Weights of a small GPT-style language model, trained from scratch on English Wikipedia.
Size: 14 layers, width 256, MLP 1024 SwiGLU, vocabulary 32000.
Architecture: RMSNorm after each block, no biases in attention or MLP, tied embeddings, normalized queries and keys.
Training: a variant of SOAP for these matrices, 5348 steps.
Each number is 500 + 40 x the weight over its row's rms, rounded and kept within 0 to 999. Layers, rows and columns count from 0. Numbers have three digits each. The size before them is the row's rms in percent of the matrix's.

# gate: layer 9 MLP gate, 1024x256, rms 0.241, rows 452-482, columns 64-127
# up: layer 9 MLP up, 1024x256, rms 0.25, rows 452-482, columns 64-127
# down: layer 9 MLP down (transposed), 1024x256, rms 0.227, rows 452-482, columns 64-127
gate452 098:533555508544428515541496556502575455507517540467505465506543561518584484471490467472478519501516609453484495523520524484505455447494533569518478564482536475507604486421523589399481499503570507
up452 104:465461495521561469496486483498535459485414555508521518429485481514474507412525558481497454508541480499464489532498437576571508414508491534455482561531506449522613466524533469521487442435483518
down452 105:453526511458513501455544433570452538542474517478461506504554472486457500514511427455594498598461475541494473428505530516451474515550482448515512466563598460573463469464480514487497454504505540
gate453 100:442504469547519503438530566544498482477532450547504445450537527503464541486500486503496489474462489484527586506527543416531534420489524447498560435572540527448537502504534465534429500440458462
up453 105:579419498546495526495557513507475526421501511516488441507519517539529525526522424519490521505447491486472485543513421536437484496443439508519541503460432506534479478513526507493514469562497480
down453 113:553483457509543581504429463548529458453546417515428498539426476539487522546500545527433499529481499491510451509433485506451565480489530554448495584530521453515477485536502471446443449555496488
gate454 095:472524514527503444480555424501531492528488431420518499560550484512500585453489475461490513543544487498448531438599538527448475487559479547509491518497535468521476419432489536503459482513562547
up454 103:505488500496431498421499488566505418542552484488494527504584540519498516442484452551440524504580492454521455503530471478522532509526492570465499435537469448445521460511485487512399563520567510
down454 104:503520516525584533526547505512476564502461539524540538475485590493532431498455502421506508506472471482433533463617583564488497524524521535500532426518525462455435537500445503483543529476516513
gate455 093:510429497473481467512534506485463502497462592434489481550456471518532490511422442510550520474469524483569517526535562489588460423519481499429508449520477469508452496529458506497490533528380508
up455 092:467465504502496499486396537511465524526482419493520490457464512486562507531478433508513492524492455553509510479505476452497454476502531494528545482519511460471468471477615462493467534486474527
down455 099:533488512478524492479536603527611434470547503466441538536508491519511483491472454511493479480560446481555494554532505454463417504415461466480464569490469564488444507452471589455533521520446528
gate456 100:599561557523434522484433605529475469505420492497305463534447519483517477468482408485524573480499518495485495447452532546525533502473471489528527557501529445502531472535520488496496567510498553
up456 097:459499508551540510485475451560504508563508478387520474561459525450510514462522528500537434543569491495483488543514492537427424546500496432515483460467500496509514523493522481522553601444564482
down456 105:521421532451491532466568528527542542486499491465564472503476625513499506572478516467492447469437595521468564459534505498498495499479535496541466486532517496444492447595469495524494448434514474
gate457 099:452504453475492472492506516510507516537585498506517513521501419496438481503420495484543475483596633484504583539429553462444530484505590486513510506477485464503525457504497527511421456541549506
up457 104:522529488494439466679527444464556490474508539512506510481528472509522459489523457504412540586518438516520514437488485439544518488523502500499482556550474480458511447494517547502586472433479482
down457 100:497520529488512490440493478399522445543541478535468486523440492474462493495599536453555504523525568531567491478522562488470458467531510452505480458481463534489552525465500535523505538586512481
gate458 109:563523541429534479509501482461564482527502552543519523484530508450501467462471460462530482528537440549469457455528516457474519550538484477509506503529527502488493492503485421480564607547518495
up458 114:561546517508454501441563553571589529460467508486559480488488490502417527444501475545534482538458541475522401450529516515588507548493532436530529509558501517467527520490491436528513514508481497
down458 094:515522404537489498455473507516504554416482491575470456528535583465481515557556518478480470485522584527520449527521528577504503461442547555532572585442478474450516478523469526489509518461449471
gate459 102:516512471483474536519524498497567525496438467445511512464446486478497528543478460441452520404556454555430563445477539503522435473526500494475536527503562464528445461480458508555503554587543559
up459 092:438481483489477437492465527498490452541498506520530534473544502533521445479524489499471465514490590505605484599462423481454561538506406528532511513477480474420560521535511517516476498431504496
down459 101:498480477553495486424519516441497497490530486473473463495444466470537491470517558473535497536528514529540492537551499457480491509429566523518565512471521479540524458514462447535539539522453493
gate460 095:449484561573504494484464562467507427510523424507549492513510462520532507446490454520575519512512528501466484550463525515438474522576537471473495513487478515505559456476521423504606486485528512
up460 095:559453433495487492505553489524517499491527513511441583432541528470518467526490502468520512523489478538529490409465562477571449579452522453434514480549495479450499533440493494463466448499477496
down460 094:491530461451441499493500503516526490521545486580517507429444528553502467547470561524448473516487551529514514513558472605498544506421467507552501520530507464483528499494487452528486493523462563
gate461 096:446491516458511574501501474530440472534521456467501485468487524444501452517480539495504483513494389521536559447464568492451430513575482466470470532502422487481548537466510498476472535528524545
up461 099:473453459501489537505507548481476484588523462477525482530560491476506472517451562486425500554502443525599358482451526490510438521497512530501504513506490447407448500526505522514449511495591500
down461 103:560517516551500517539526571512482505472482437472550465582496496567517454485494553515508496509439454540419500562530497564512488466505486562504451544515541465478562436543430442532563605565510510
gate462 094:487453539553475504479558515484546561503560536503415470496495522504540530483542543461513459490518528490438539480555482495527531527566428494521511503484427470489549549509494592554524500452515482
up462 094:456490489512546580467482393486470497511490404519518495466411468567515548429566465544508487468455512525484505480448495545460544502479542519504500505600573593494533483493533429442451483504440511
down462 095:514522468468483466507412505523482509479509479527456533542530462534491503489410520487539483466541502482487604463484474544494476475518625545528475547542481522519525518488512538501471502473499542
gate463 111:490398511522545579533421489466582463529511558464609516558506496486452511458529505511476557478492478495545531490625534465489525508485504522514484571455551541562463511550588471472504514493522537
up463 106:522429531458525608587503484523577470568439496495575538559522471479528478497494509465466553482523479519511516512531483470492489534479450473458525520516549546584462538545519477460453467474487565
down463 067:463569487534546484467431519435449549443525456496481429579495515543445439567535470518509474465463498528440475485598442486560513452496472522525458477506527369478485483494452523504496453498497458
gate464 102:536573512457538532481493587503489481466475511478442535535546532515455489570512452489536542517468541504458448491493529540548472484492515538470456490461437513532459541514489504498472553493504495
up464 099:483555567586490416500532556487465470491512460455439549437540532562522573565398405490439451545588512523479524472557464496497577506567467533437500538470453434450525491405487448487495480431480479
down464 103:460581620458541599458484538536484504468473467459594496529565546475433516490523498533470499574533503473499500555388530486493510480487435565476481402582526502450563501479525478500433502509505547
gate465 097:474508452546532442467519485411467479514485520509481515580475539477463474482455548477479514503543562514487578477545508554477618440475511435485516496388485511536433484454495449475466484547459588
up465 097:500583463516448483508489534475521448519413537453452565500419512449535514556526554519580499513496524491564536572478540535511442450523507485525443511508485496504461522500523478530441526567469520
down465 103:408483432527474557518546510465467568490524580459536480517542530509533489446481514454566425474541484455549552567452443569552520494514533488494551497523471512437465507444585589441471458466511509
gate466 102:512550433513501503504518541449532465490546521483537446450543533535513424524487533466453534541462479447539498599505551529492568540495525511624450482496550510582557531512497507554570565517454567
up466 097:492412501492501502577512439444545525423524522601489496493533530483492517501486514493583528550448550469519488456505525490522494530432499427481548532452411430434511534449508532513463482524512512
down466 098:568510532526487488496454540445443483476517652400470549455516564538500546454553561538486503467474446459469513496572484520594472475533517437536566458436503474498490543533514465547514532578417503
gate467 093:429515495514556481516480551443428521512562523459463542555505460512471540550476420503457523487558504534505501489470569548565433507428541545500436499569554443458490549477444474548526520529462525
up467 097:476472436489518495574531530518531489519441529461492521541499450498564512519439474475499417517461515492511501477563596535487492480452561481420545509481518497581469491451508490558499545515405525
down467 103:513466495460550464492476553463476501536556451528551466476498429525488504536480432593499520472543492501560503435503506480501481512467541491450531490511454519537464495612500455517448488546465565
gate468 097:511479546413463481531531495485579518498476475441555504499463538496438460507435478489470510509519594527523473503491456523447519517516523510483568507462441457481598468441505500537533444523502517
up468 099:478495558535549465514443534525473515564515551523533487486407458463497519513501501532463493508583452549513526522518491479495527532493587471461483445491402515469445425508478537482528551490546485
down468 103:487593527451501512573460521526448503540560413496477442431466506473498456522508483460540500572530482492503488552460584553497523504505451601512474486412537576476461525443493477448426518535526567
gate469 100:506545477572499507509500496471509475501537498486472547591571491509542502456518517536585463449489470472462520503483536494550531559472496520426453521496573455494490512532467545497536436487528460
up469 087:457496510509567527507535479551526504465501453585484493488499472489494472520469414520525476566519490428378527507488519500565545516489536479498505441469448489426471547487551542598450541509493537
down469 094:511489403482492523441467483571441549613517560467509430506511494494488537502539585551478474424530577558549446507509524507574488459500526545463425607485494542448488419522518412474432428460487497
gate470 108:517472465567541522500496458504518497556478567545469405513474490420557544454556514463459477572512473456454552447509454534428501508515443468462560523537553478501436528497491548458528514521579461
up470 107:522514553474479481517469470511488501503570484533511557495469540490512500413488490453488549537542496509474477446480618395453537491491466493504455503505490494494481593509460508428497499530512508
down470 096:488470512603513484461477465523490545474486497520582486411483528487497541533527548518469501481574540447526477519598532508458502478519497476545526476550420435474483539492467463469464527498514584
gate471 091:430491552473469514441515474480552484444567512485471486450490498531570560522442494555510421538542523440500510476497532483560484479486444519463491469531446527536469479548442502486527495502515473
up471 091:540521527456503455529471556518468505560484471527415530557492464510485493434549527482499528498582453609509594533512380522439511544537491491523500536532502541439479449535563456459510515452498596
down471 094:583469504511481543533500514481503501486497541543535525427514511563468519515460475548545554508547486585461529442440559477419460537492459458562502465439542530419454465477567509461469512494516548
gate472 091:524450474507504451477416485498474462473513482564501560507469534496487473563442480481503565475466498514490561535546446440439487375514493464473423546475526502521486551520541435445528425497499484
up472 083:477519412471456542503473518537468381507467562510476536437544492511484473510432484552507462520547474526457484510585588512513486479470533504579542500487490563490556529533569503500505532568468450
down472 090:514467522518483541440542499524458468481501541525549505487452481510505461533581509541476522440600430487546481487505541524445549527447495453450605563546437542493458514485539450512465580549574528
gate473 097:469544522426494483495364551500512478490467480528489566558521494478541514453518512499444527460478418405464497539479471575441438552498503570458491466497460544485539437530482453462553473488453492
up473 099:444512448500544442480515465563486483500479492447531449489432539539510471548456481478583496538489503521497513506452513525524494542476518455530504443480501442486469446538469504495464471460408458
down473 104:466546509502535464477505487560543520574522472521501466466433450486550449426500546452501561538534504504586497487510511570479471527545443492455561463496478514468513476472460478508443521498442567
gate474 105:540506511472616497425482529512504551408499426528501456488485532517556464505521559448485498509507490405543579507538550450509450456485541545440414493488545515486607487449490516474497496460470506
up474 103:509537456548481539483575485417537530506507523488533519457540499490518475465509472606476535512491458551551474551489528424483545486460453557475571453501541478464434510477470458523478560609514499
down474 102:464496475550541497560456520505507506533578543527559477483533458457510517424490480502542488453465442538507546582542486553486571494522482518490432488527507455535472480478502526449533484449510480
gate475 099:504524456556503524530504525506537505530447565434504422496504518522620518514477577506399473547467516447524503500510625557468395506516505489535499533503493477545495517507535495449399473480554546
up475 100:510472559497475496554428484571489479494531511479562520468526490519574541458463458545463507479537576537517535483524537499496573458503495503535470495451563478472483548464502516465544461490509533
down475 099:539546544521528457498492518460537441544591475494480510515512463511521488580563516548497579520514497491487452463459518475475500460536505537420554474528376544490485547495549424468510525441490504
gate476 094:551511503494531396444484550515494552506461490456530500500527482482520480571449524492522487511532483492501443498488519486538420468521485484485521556484489524513443582542422544517488523489458527
up476 099:523569513503448514522494538497468592553462515450546462452505563506435514518471519467485475493493496507482526502520495556531575502473474515565504461489559532529516507431453457512547475476601533
down476 096:524491538524503490509508558507454506527509439498503539480410483488554375479552532498414480546530478517581523454450518547491450515484460416612505421433550456502532452443494492514407495495448554
gate477 093:533537485510532516491563541527487426444467542426532536528488558486588505525491538493459425512519496496524509515547547449500499485510402519513532495501482424543610556476526532570479528468479542
up477 097:498558557451519460579571531500527462531466491415491440506589527538508519516420485498471443560482457463499548547523472495539471552455496488495519443434459494497474483565457515434456554544531518
down477 105:534476446554527502484420509525469483465545478508524547477454483523472588536576546517462505489488415513549525517563464465568477345517524421470501515514505480551464421474527485488478505484539511
gate478 102:489502549485477509467559493521505543485452433557523543521514489506474510471479533601483489426485495418535493412478546518540443513557486483467426434526540481544510535517538504499500497481478544
up478 101:493531502499547521556500552493491516546448467497473493512486493476442470419543523472482510510573445552490529448500551517454462427473538536527508597481476502453484452529424510486527450553503475
down478 103:420521507523383492522508449541402558468427489498509517358489426473483512419480525456469530564456439526464571573527566481525546487499543478460420563474543524512537434502486475504519520498551535
gate479 097:580511577492501523416472504471501506555513523550494527496517528447475483548525563546529477574564487544559434492467534490460447458528524499448533539543499492459465498512509520500521512512483516
up479 102:513520496482479508514507533465488441388515508524557480536519509482550491507499527580496510568495626539546551579532489467488457548574513483484440516541492481540537490499540529497530507499498541
down479 100:481538480453478497465536503495558511443475502444542501542584569545496430488519518430491473476529447532427471510512493519403547513498501515451419484448494496461527504448545507506527482497530509
gate480 093:416467506486513466519454476501550498492505556495462470482474476489510499472510502460501480489518536599485456474530517519523530590537447482513493556450521473529514569507509533584492521441481558
up480 095:493482550470459451548539553466454515472502540537468515506456477471466464509507475463463548451562479467500481534520551469513531503505470517512367469525486430517575465533444498411536398463461475
down480 100:499480452574455484522488486455500529495590528538518506520516528551534524520497589518489469382487485446534514515544527541488517452508500518543542495476542481480469535492485543497437518523496500
gate481 100:435478478527443460516469384470536534480597516518440516502581533472512547433508510441561581512489483487462544529481485581501454543486518484527457521469507523519465601477475525498541558474520496
up481 103:546443456468561492492554487474455459533504487522462481426468461486422502510524442522446481515452483494503486548502523482534455528548464412480498477501487490457532489466484463505503529513435510
down481 106:524502504495494579505471485594487479524544543476501549479479486429495427477529557504526466510500454472494506518461494599508536533496563503507484504494496481586474419464556592482496464516478509
gate482 102:527500489529545546492535501533469457440502465524502455505457493462493528503524463473479495501497521513580499505547497531484600436523553560443458472419520504559500467456438545532550484512505473
up482 100:489503465626490562538467620463467537507472489546472441449552507509551487512483532512526506512512469456462434518479573530440503504486519455505505487501530502512477486506498529455495457478470521
down482 103:533524447487508546514450511516381547507550548509428490489527521530524482464526495484495519543477501484507417500469435472449526493495522532501581511552506502525485430499463470531476498476491496